Weights of a small transformer language model.
Size: 13 layers, 8 heads of 32, MLP 512 squared ReLU.
Architecture: RMSNorm before each block, gated attention.
Each number is 200 + 20 x the weight over the matrix's rms, rounded and kept within 0 to 999. Layers, rows and columns count from 0.

# layer 3 attention query, 256x128, rms 0.275, rows 80-92, columns 0-127
226,191,165,247,183,200,161,200,173,222,219,193,171,223,222,170,199,168,209,192,217,223,225,177,205,232,210,159,191,178,169,201,240,198,166,205,220,221,213,160,211,177,217,234,223,187,242,223,176,192,195,208,233,184,165,189,171,229,189,202,192,163,167,202,205,239,195,182,210,228,210,194,217,198,201,184,212,192,246,194,167,216,232,184,185,203,203,223,228,229,137,204,230,179,201,188,180,223,202,218,183,185,188,194,183,182,174,237,197,201,249,204,139,214,194,221,219,181,225,213,139,182,172,217,184,220,220,206
213,216,214,184,225,190,209,209,161,192,215,184,184,209,198,211,176,196,184,217,175,204,195,190,232,177,218,209,173,208,201,189,201,242,210,231,185,197,228,173,203,217,217,197,190,207,190,229,154,196,192,199,217,186,181,168,192,175,230,179,199,199,164,198,187,192,200,237,203,163,192,208,188,255,160,189,190,215,187,227,215,172,198,177,182,210,205,211,198,187,202,208,171,207,183,229,220,201,210,219,189,240,169,191,211,206,191,195,219,244,211,208,192,164,240,240,210,156,200,197,227,194,176,207,148,149,207,200
213,197,208,182,195,162,165,210,194,147,167,208,202,177,191,166,189,227,209,185,236,209,195,205,208,180,180,232,185,176,192,224,207,189,241,231,176,200,238,195,157,188,224,160,208,160,212,201,188,213,187,214,183,200,197,204,205,216,179,186,207,172,185,200,207,209,169,219,228,191,211,192,208,215,183,162,182,239,229,172,168,212,181,190,193,177,205,216,213,239,211,229,174,201,203,213,207,202,224,208,204,182,188,205,213,202,183,169,238,182,198,185,177,209,230,238,190,205,213,231,182,198,230,190,149,190,224,184
179,192,175,234,239,213,193,201,218,252,198,214,241,187,214,189,210,199,169,174,176,174,209,171,185,176,185,203,198,190,217,213,191,236,206,169,202,172,201,214,221,215,217,160,163,211,240,208,212,182,213,190,172,194,193,187,181,196,184,211,196,226,204,190,188,178,164,176,177,201,215,197,219,154,224,207,198,178,175,197,231,212,181,195,201,185,237,206,211,228,207,209,225,214,235,187,216,210,192,196,184,198,200,232,208,235,204,209,168,211,181,210,209,205,170,180,181,218,226,191,183,186,204,195,232,204,230,210
196,221,183,214,188,183,238,186,201,198,211,216,204,187,204,171,164,206,230,218,202,202,197,225,206,196,211,168,225,146,231,212,161,222,162,170,192,207,232,211,204,219,193,191,184,204,207,216,148,205,202,225,228,191,213,191,214,207,194,160,220,170,211,183,254,171,232,198,206,184,237,207,189,246,178,198,153,206,245,179,250,232,184,257,152,192,175,210,216,222,174,181,192,172,184,227,153,217,193,210,195,127,208,195,173,208,207,205,229,199,218,216,165,213,211,182,200,222,200,212,213,187,192,193,240,202,203,198
200,196,160,215,200,165,205,213,193,206,174,222,215,212,174,170,181,186,219,224,180,209,199,187,197,204,195,178,200,227,231,174,183,215,224,188,214,168,239,173,177,220,172,184,226,190,195,182,209,211,240,220,202,198,189,202,151,180,175,169,162,218,201,198,202,169,233,187,161,192,192,268,187,217,213,196,229,233,179,199,222,225,195,204,202,196,157,224,196,197,166,195,172,179,246,222,231,198,194,169,199,192,172,229,216,220,210,243,232,212,151,184,200,214,179,219,201,213,208,181,189,227,195,194,229,218,171,182
186,164,192,214,219,205,214,223,214,212,205,196,187,221,187,236,207,213,251,197,192,197,210,221,195,192,186,161,197,178,230,202,246,217,211,233,198,150,180,214,205,194,161,194,190,159,186,240,223,174,188,192,200,203,188,203,216,214,189,185,197,200,221,216,234,210,222,206,211,196,164,189,209,195,221,200,208,166,179,215,176,190,241,188,230,185,223,211,182,232,201,207,199,198,162,191,212,222,221,221,204,208,205,214,218,219,163,252,200,230,266,188,190,228,209,207,234,253,164,174,223,184,168,219,180,185,229,220
205,217,209,184,214,188,192,220,176,213,169,206,192,235,192,164,190,202,210,165,187,166,191,183,193,196,211,216,190,201,213,201,207,206,244,197,214,199,223,185,173,164,200,195,228,207,192,219,210,211,207,190,201,175,176,223,203,222,199,188,203,252,186,198,207,169,182,233,217,212,178,180,174,187,230,209,171,194,208,203,223,164,181,198,142,214,183,184,196,218,202,176,167,199,182,194,215,216,182,227,236,216,219,164,201,169,235,191,227,186,194,177,201,203,211,213,209,235,173,252,218,203,206,262,193,180,203,241
192,219,200,197,187,152,191,201,185,185,202,187,161,201,171,180,186,165,211,193,193,203,180,194,147,208,213,141,175,184,191,203,188,192,206,200,192,193,203,209,239,220,177,192,191,203,236,224,206,223,199,184,195,190,236,222,195,161,178,181,179,185,194,191,200,204,217,187,198,229,183,193,188,202,203,200,233,208,191,213,202,196,166,178,148,196,197,231,183,199,171,219,227,180,205,231,209,215,238,216,219,171,210,205,207,176,190,204,195,205,170,160,180,186,203,205,146,216,177,169,223,227,205,211,198,179,185,187
210,190,204,198,224,230,189,232,206,192,214,174,143,227,203,183,182,205,171,191,182,171,228,235,192,188,185,225,193,220,200,204,207,222,211,185,227,218,171,168,183,160,177,186,182,203,210,180,166,221,206,153,173,182,213,224,236,186,192,212,167,184,177,184,192,212,213,210,193,205,181,187,200,169,225,192,173,221,187,194,182,190,215,205,217,232,230,235,205,195,199,204,214,185,187,177,202,198,229,202,195,194,191,169,186,168,185,197,185,205,197,218,174,220,157,170,172,211,212,208,190,190,222,245,168,188,206,181
182,188,177,167,208,246,179,189,163,215,211,173,223,201,233,215,161,170,190,165,202,204,213,190,212,193,189,209,186,213,197,167,196,232,178,188,184,199,191,182,186,160,234,211,219,216,195,189,188,192,222,244,234,156,179,217,198,221,198,217,222,180,157,181,189,218,183,195,172,225,219,199,217,217,198,177,221,202,199,207,192,185,234,178,200,206,217,238,236,212,211,211,183,203,169,167,216,207,182,209,215,197,189,176,220,186,185,211,208,196,176,210,182,190,185,178,151,185,221,178,210,177,193,224,209,175,201,180
211,208,194,208,187,224,179,215,230,197,173,236,174,190,177,218,193,254,175,193,202,193,235,228,221,207,206,241,189,207,185,184,202,207,205,167,211,219,190,206,213,204,230,165,199,229,149,219,221,197,233,150,171,186,179,166,194,185,191,198,175,179,254,201,239,204,187,203,198,201,216,172,180,218,219,198,210,221,204,184,215,210,202,252,188,203,191,230,225,191,221,202,204,179,213,206,228,240,194,218,179,196,192,198,203,188,201,208,219,236,200,202,170,194,198,170,221,207,226,200,180,171,182,207,212,184,168,187
199,212,198,222,251,190,215,228,192,194,216,161,201,215,191,163,231,180,207,200,218,180,220,180,199,215,224,194,224,206,178,207,205,184,211,222,214,180,216,213,233,197,216,181,154,228,192,218,224,243,211,190,196,181,213,238,210,223,224,198,186,221,203,195,197,191,191,152,219,229,181,175,243,171,212,207,187,204,217,238,199,178,186,183,171,231,208,177,163,180,159,206,217,186,179,201,170,189,182,220,183,201,193,229,207,214,204,207,204,196,249,221,215,224,214,190,214,211,198,216,176,221,231,219,208,193,219,201
# layer 3 attention key, 256x128, rms 0.254, rows 80-92, columns 0-127
203,172,204,198,185,168,212,224,228,166,173,236,184,205,206,198,205,189,200,177,175,162,198,229,154,161,200,204,202,246,209,200,185,186,205,205,184,240,198,145,203,203,212,211,209,220,204,198,214,206,160,171,186,188,203,198,212,225,189,183,180,216,209,183,204,191,194,187,210,193,224,206,200,217,201,183,191,214,205,215,228,211,183,188,228,186,216,169,184,249,209,184,176,184,215,224,201,234,172,246,201,220,185,200,213,207,211,205,210,202,191,166,186,239,199,174,206,204,201,163,205,210,227,172,206,200,212,222
186,228,227,157,224,169,205,205,204,203,208,198,218,201,243,213,194,204,196,202,212,219,215,196,219,199,208,196,195,215,211,192,236,184,204,205,206,183,200,232,237,187,186,143,202,180,216,201,208,199,187,204,180,181,167,165,186,192,215,200,216,174,228,194,202,157,217,204,182,219,192,178,221,204,225,170,205,173,203,185,259,204,199,178,204,181,228,188,184,199,193,199,177,193,224,163,199,165,193,213,189,193,212,179,221,172,183,197,170,194,191,228,161,183,217,193,225,217,178,151,147,220,190,189,212,187,214,183
197,198,218,200,174,146,242,227,209,222,198,196,208,206,163,181,218,172,197,201,205,199,224,193,189,200,183,228,174,185,218,203,204,211,198,194,215,199,199,224,214,199,196,243,175,202,208,204,189,207,211,233,225,200,182,224,197,186,203,195,189,197,171,227,206,194,179,219,200,222,164,194,164,187,176,205,238,217,220,216,206,229,200,219,193,211,199,194,178,227,221,209,208,180,183,182,203,164,177,207,231,233,178,177,206,211,185,224,195,198,183,214,188,169,215,185,203,213,198,174,221,202,222,172,193,192,190,192
201,190,177,182,167,190,178,185,206,215,224,176,213,169,245,208,182,191,240,222,202,188,222,212,191,219,217,213,215,215,218,176,179,233,186,178,183,198,217,192,188,240,202,210,212,191,203,226,237,198,179,171,219,214,209,210,227,199,226,223,195,169,171,189,175,203,170,189,191,192,205,188,214,218,206,221,228,243,180,205,187,212,229,199,175,203,185,199,228,183,207,189,224,233,203,209,238,218,195,208,190,224,196,197,214,191,214,206,189,190,175,179,214,210,209,194,229,193,223,259,238,196,199,215,189,212,196,193
204,211,198,198,194,173,175,222,197,167,213,216,165,196,186,220,228,205,212,181,186,190,196,180,171,189,164,195,164,218,208,177,225,234,192,193,194,182,198,191,184,202,225,204,195,186,225,227,178,212,211,213,218,202,184,211,204,192,188,219,197,179,237,217,179,188,206,217,187,217,202,232,220,169,222,203,189,201,180,197,176,197,206,208,227,158,222,175,212,265,179,165,173,208,220,233,203,207,194,194,217,184,209,193,195,222,183,207,171,243,191,210,218,235,200,233,187,202,191,213,221,230,211,209,221,225,199,225
223,192,175,202,195,190,191,192,209,188,188,225,156,187,193,186,236,219,194,197,177,236,211,187,209,221,182,187,197,205,203,171,196,173,192,210,186,178,218,213,207,198,204,196,200,206,204,201,204,157,198,212,236,246,207,173,201,177,199,221,196,208,213,222,215,207,195,178,193,183,208,182,206,155,214,212,199,161,177,217,199,218,228,255,195,229,215,212,220,194,199,210,202,225,219,226,217,190,250,216,176,209,152,149,209,201,210,180,195,182,214,218,182,190,198,215,209,232,200,209,222,182,214,213,188,194,246,201
196,182,229,218,195,210,193,236,210,198,182,190,193,194,198,181,218,197,207,188,233,226,220,184,205,236,211,182,199,179,190,209,181,196,238,245,202,184,194,159,191,230,177,198,187,177,157,203,205,217,215,178,218,201,207,236,202,184,220,199,215,190,212,211,201,184,238,196,201,223,212,176,188,219,190,220,209,176,194,200,231,192,185,214,206,200,208,189,184,183,182,202,187,178,201,201,224,177,200,157,218,206,180,230,216,179,210,201,200,192,230,215,197,171,221,164,170,197,207,226,169,218,213,189,164,139,201,232
204,177,200,182,234,204,227,197,203,222,222,185,211,185,218,169,207,174,172,197,213,182,209,174,199,216,175,202,216,174,193,192,216,238,181,214,207,188,221,194,187,218,212,155,201,192,234,213,216,197,192,198,135,164,209,178,188,195,185,196,212,178,191,228,219,178,201,208,226,169,213,181,197,193,210,188,222,205,184,190,179,180,218,194,211,166,169,213,199,213,190,227,202,192,238,211,174,183,168,204,213,190,184,179,201,183,210,217,182,193,191,201,178,181,227,233,173,191,218,178,205,190,245,166,194,222,204,211
171,188,183,206,193,190,223,227,187,182,195,205,187,194,186,216,223,233,229,169,194,199,222,168,244,172,210,191,216,171,195,192,170,221,185,202,205,220,201,181,214,195,221,212,201,192,219,204,200,220,193,199,182,214,246,216,207,233,183,184,230,196,208,259,230,172,174,205,161,185,182,204,206,204,187,208,209,229,199,227,194,193,204,201,206,205,179,181,208,215,192,215,182,201,211,237,192,214,195,215,185,183,204,200,221,182,195,211,191,200,231,209,202,186,205,197,189,242,171,230,195,197,228,211,217,191,223,189
178,199,186,181,206,213,187,225,195,208,188,256,193,171,231,205,173,189,187,173,228,201,186,215,214,225,216,208,196,177,184,219,155,219,197,199,172,224,180,219,238,192,201,167,205,198,188,161,198,178,199,213,161,179,216,194,213,221,190,183,223,200,195,223,235,217,232,169,210,188,180,226,214,212,202,213,196,191,192,192,201,221,161,187,216,192,203,204,183,197,201,198,214,191,185,163,195,215,168,188,187,205,171,188,184,206,206,196,211,179,178,206,228,197,185,218,147,186,201,218,226,197,203,214,206,182,236,198
190,184,216,170,242,174,198,207,219,195,236,205,208,172,210,239,201,172,203,203,190,185,179,215,166,210,201,191,177,179,178,222,206,234,179,200,201,191,152,206,202,210,255,202,164,192,215,160,206,232,205,187,226,210,244,171,193,193,200,216,188,209,190,177,198,158,221,203,199,190,218,202,166,185,193,198,219,217,185,185,204,184,185,215,209,189,214,207,177,190,227,193,217,193,220,155,170,208,201,216,244,170,217,193,176,189,205,223,197,223,198,217,187,224,223,219,232,179,222,239,192,206,197,227,166,200,214,179
194,194,181,208,188,210,197,193,220,198,208,226,177,193,185,167,176,183,207,165,210,228,184,172,222,195,189,192,197,194,178,194,193,200,187,209,213,187,204,216,239,179,230,183,232,202,259,218,180,175,215,184,194,209,232,184,201,201,250,217,184,216,214,199,192,200,186,180,198,250,203,218,174,229,208,210,187,209,177,204,209,241,216,218,213,178,199,219,200,222,207,177,195,208,199,202,213,227,209,194,176,162,222,200,239,213,199,188,199,206,150,204,195,208,175,227,198,205,201,210,200,201,202,179,194,217,189,223
204,196,206,190,193,186,205,220,205,196,225,190,235,223,190,206,206,185,249,167,198,197,210,178,184,178,194,192,202,175,183,190,230,188,190,208,206,173,225,186,228,165,191,214,188,209,179,186,191,198,160,223,215,200,213,242,255,188,205,215,168,201,205,198,232,220,178,173,168,195,203,226,208,225,206,219,221,199,184,195,223,202,213,209,222,234,189,193,203,199,199,178,208,171,189,191,218,204,187,200,203,242,226,202,180,205,185,150,213,213,185,206,173,208,195,212,200,166,199,205,153,203,182,180,214,183,241,178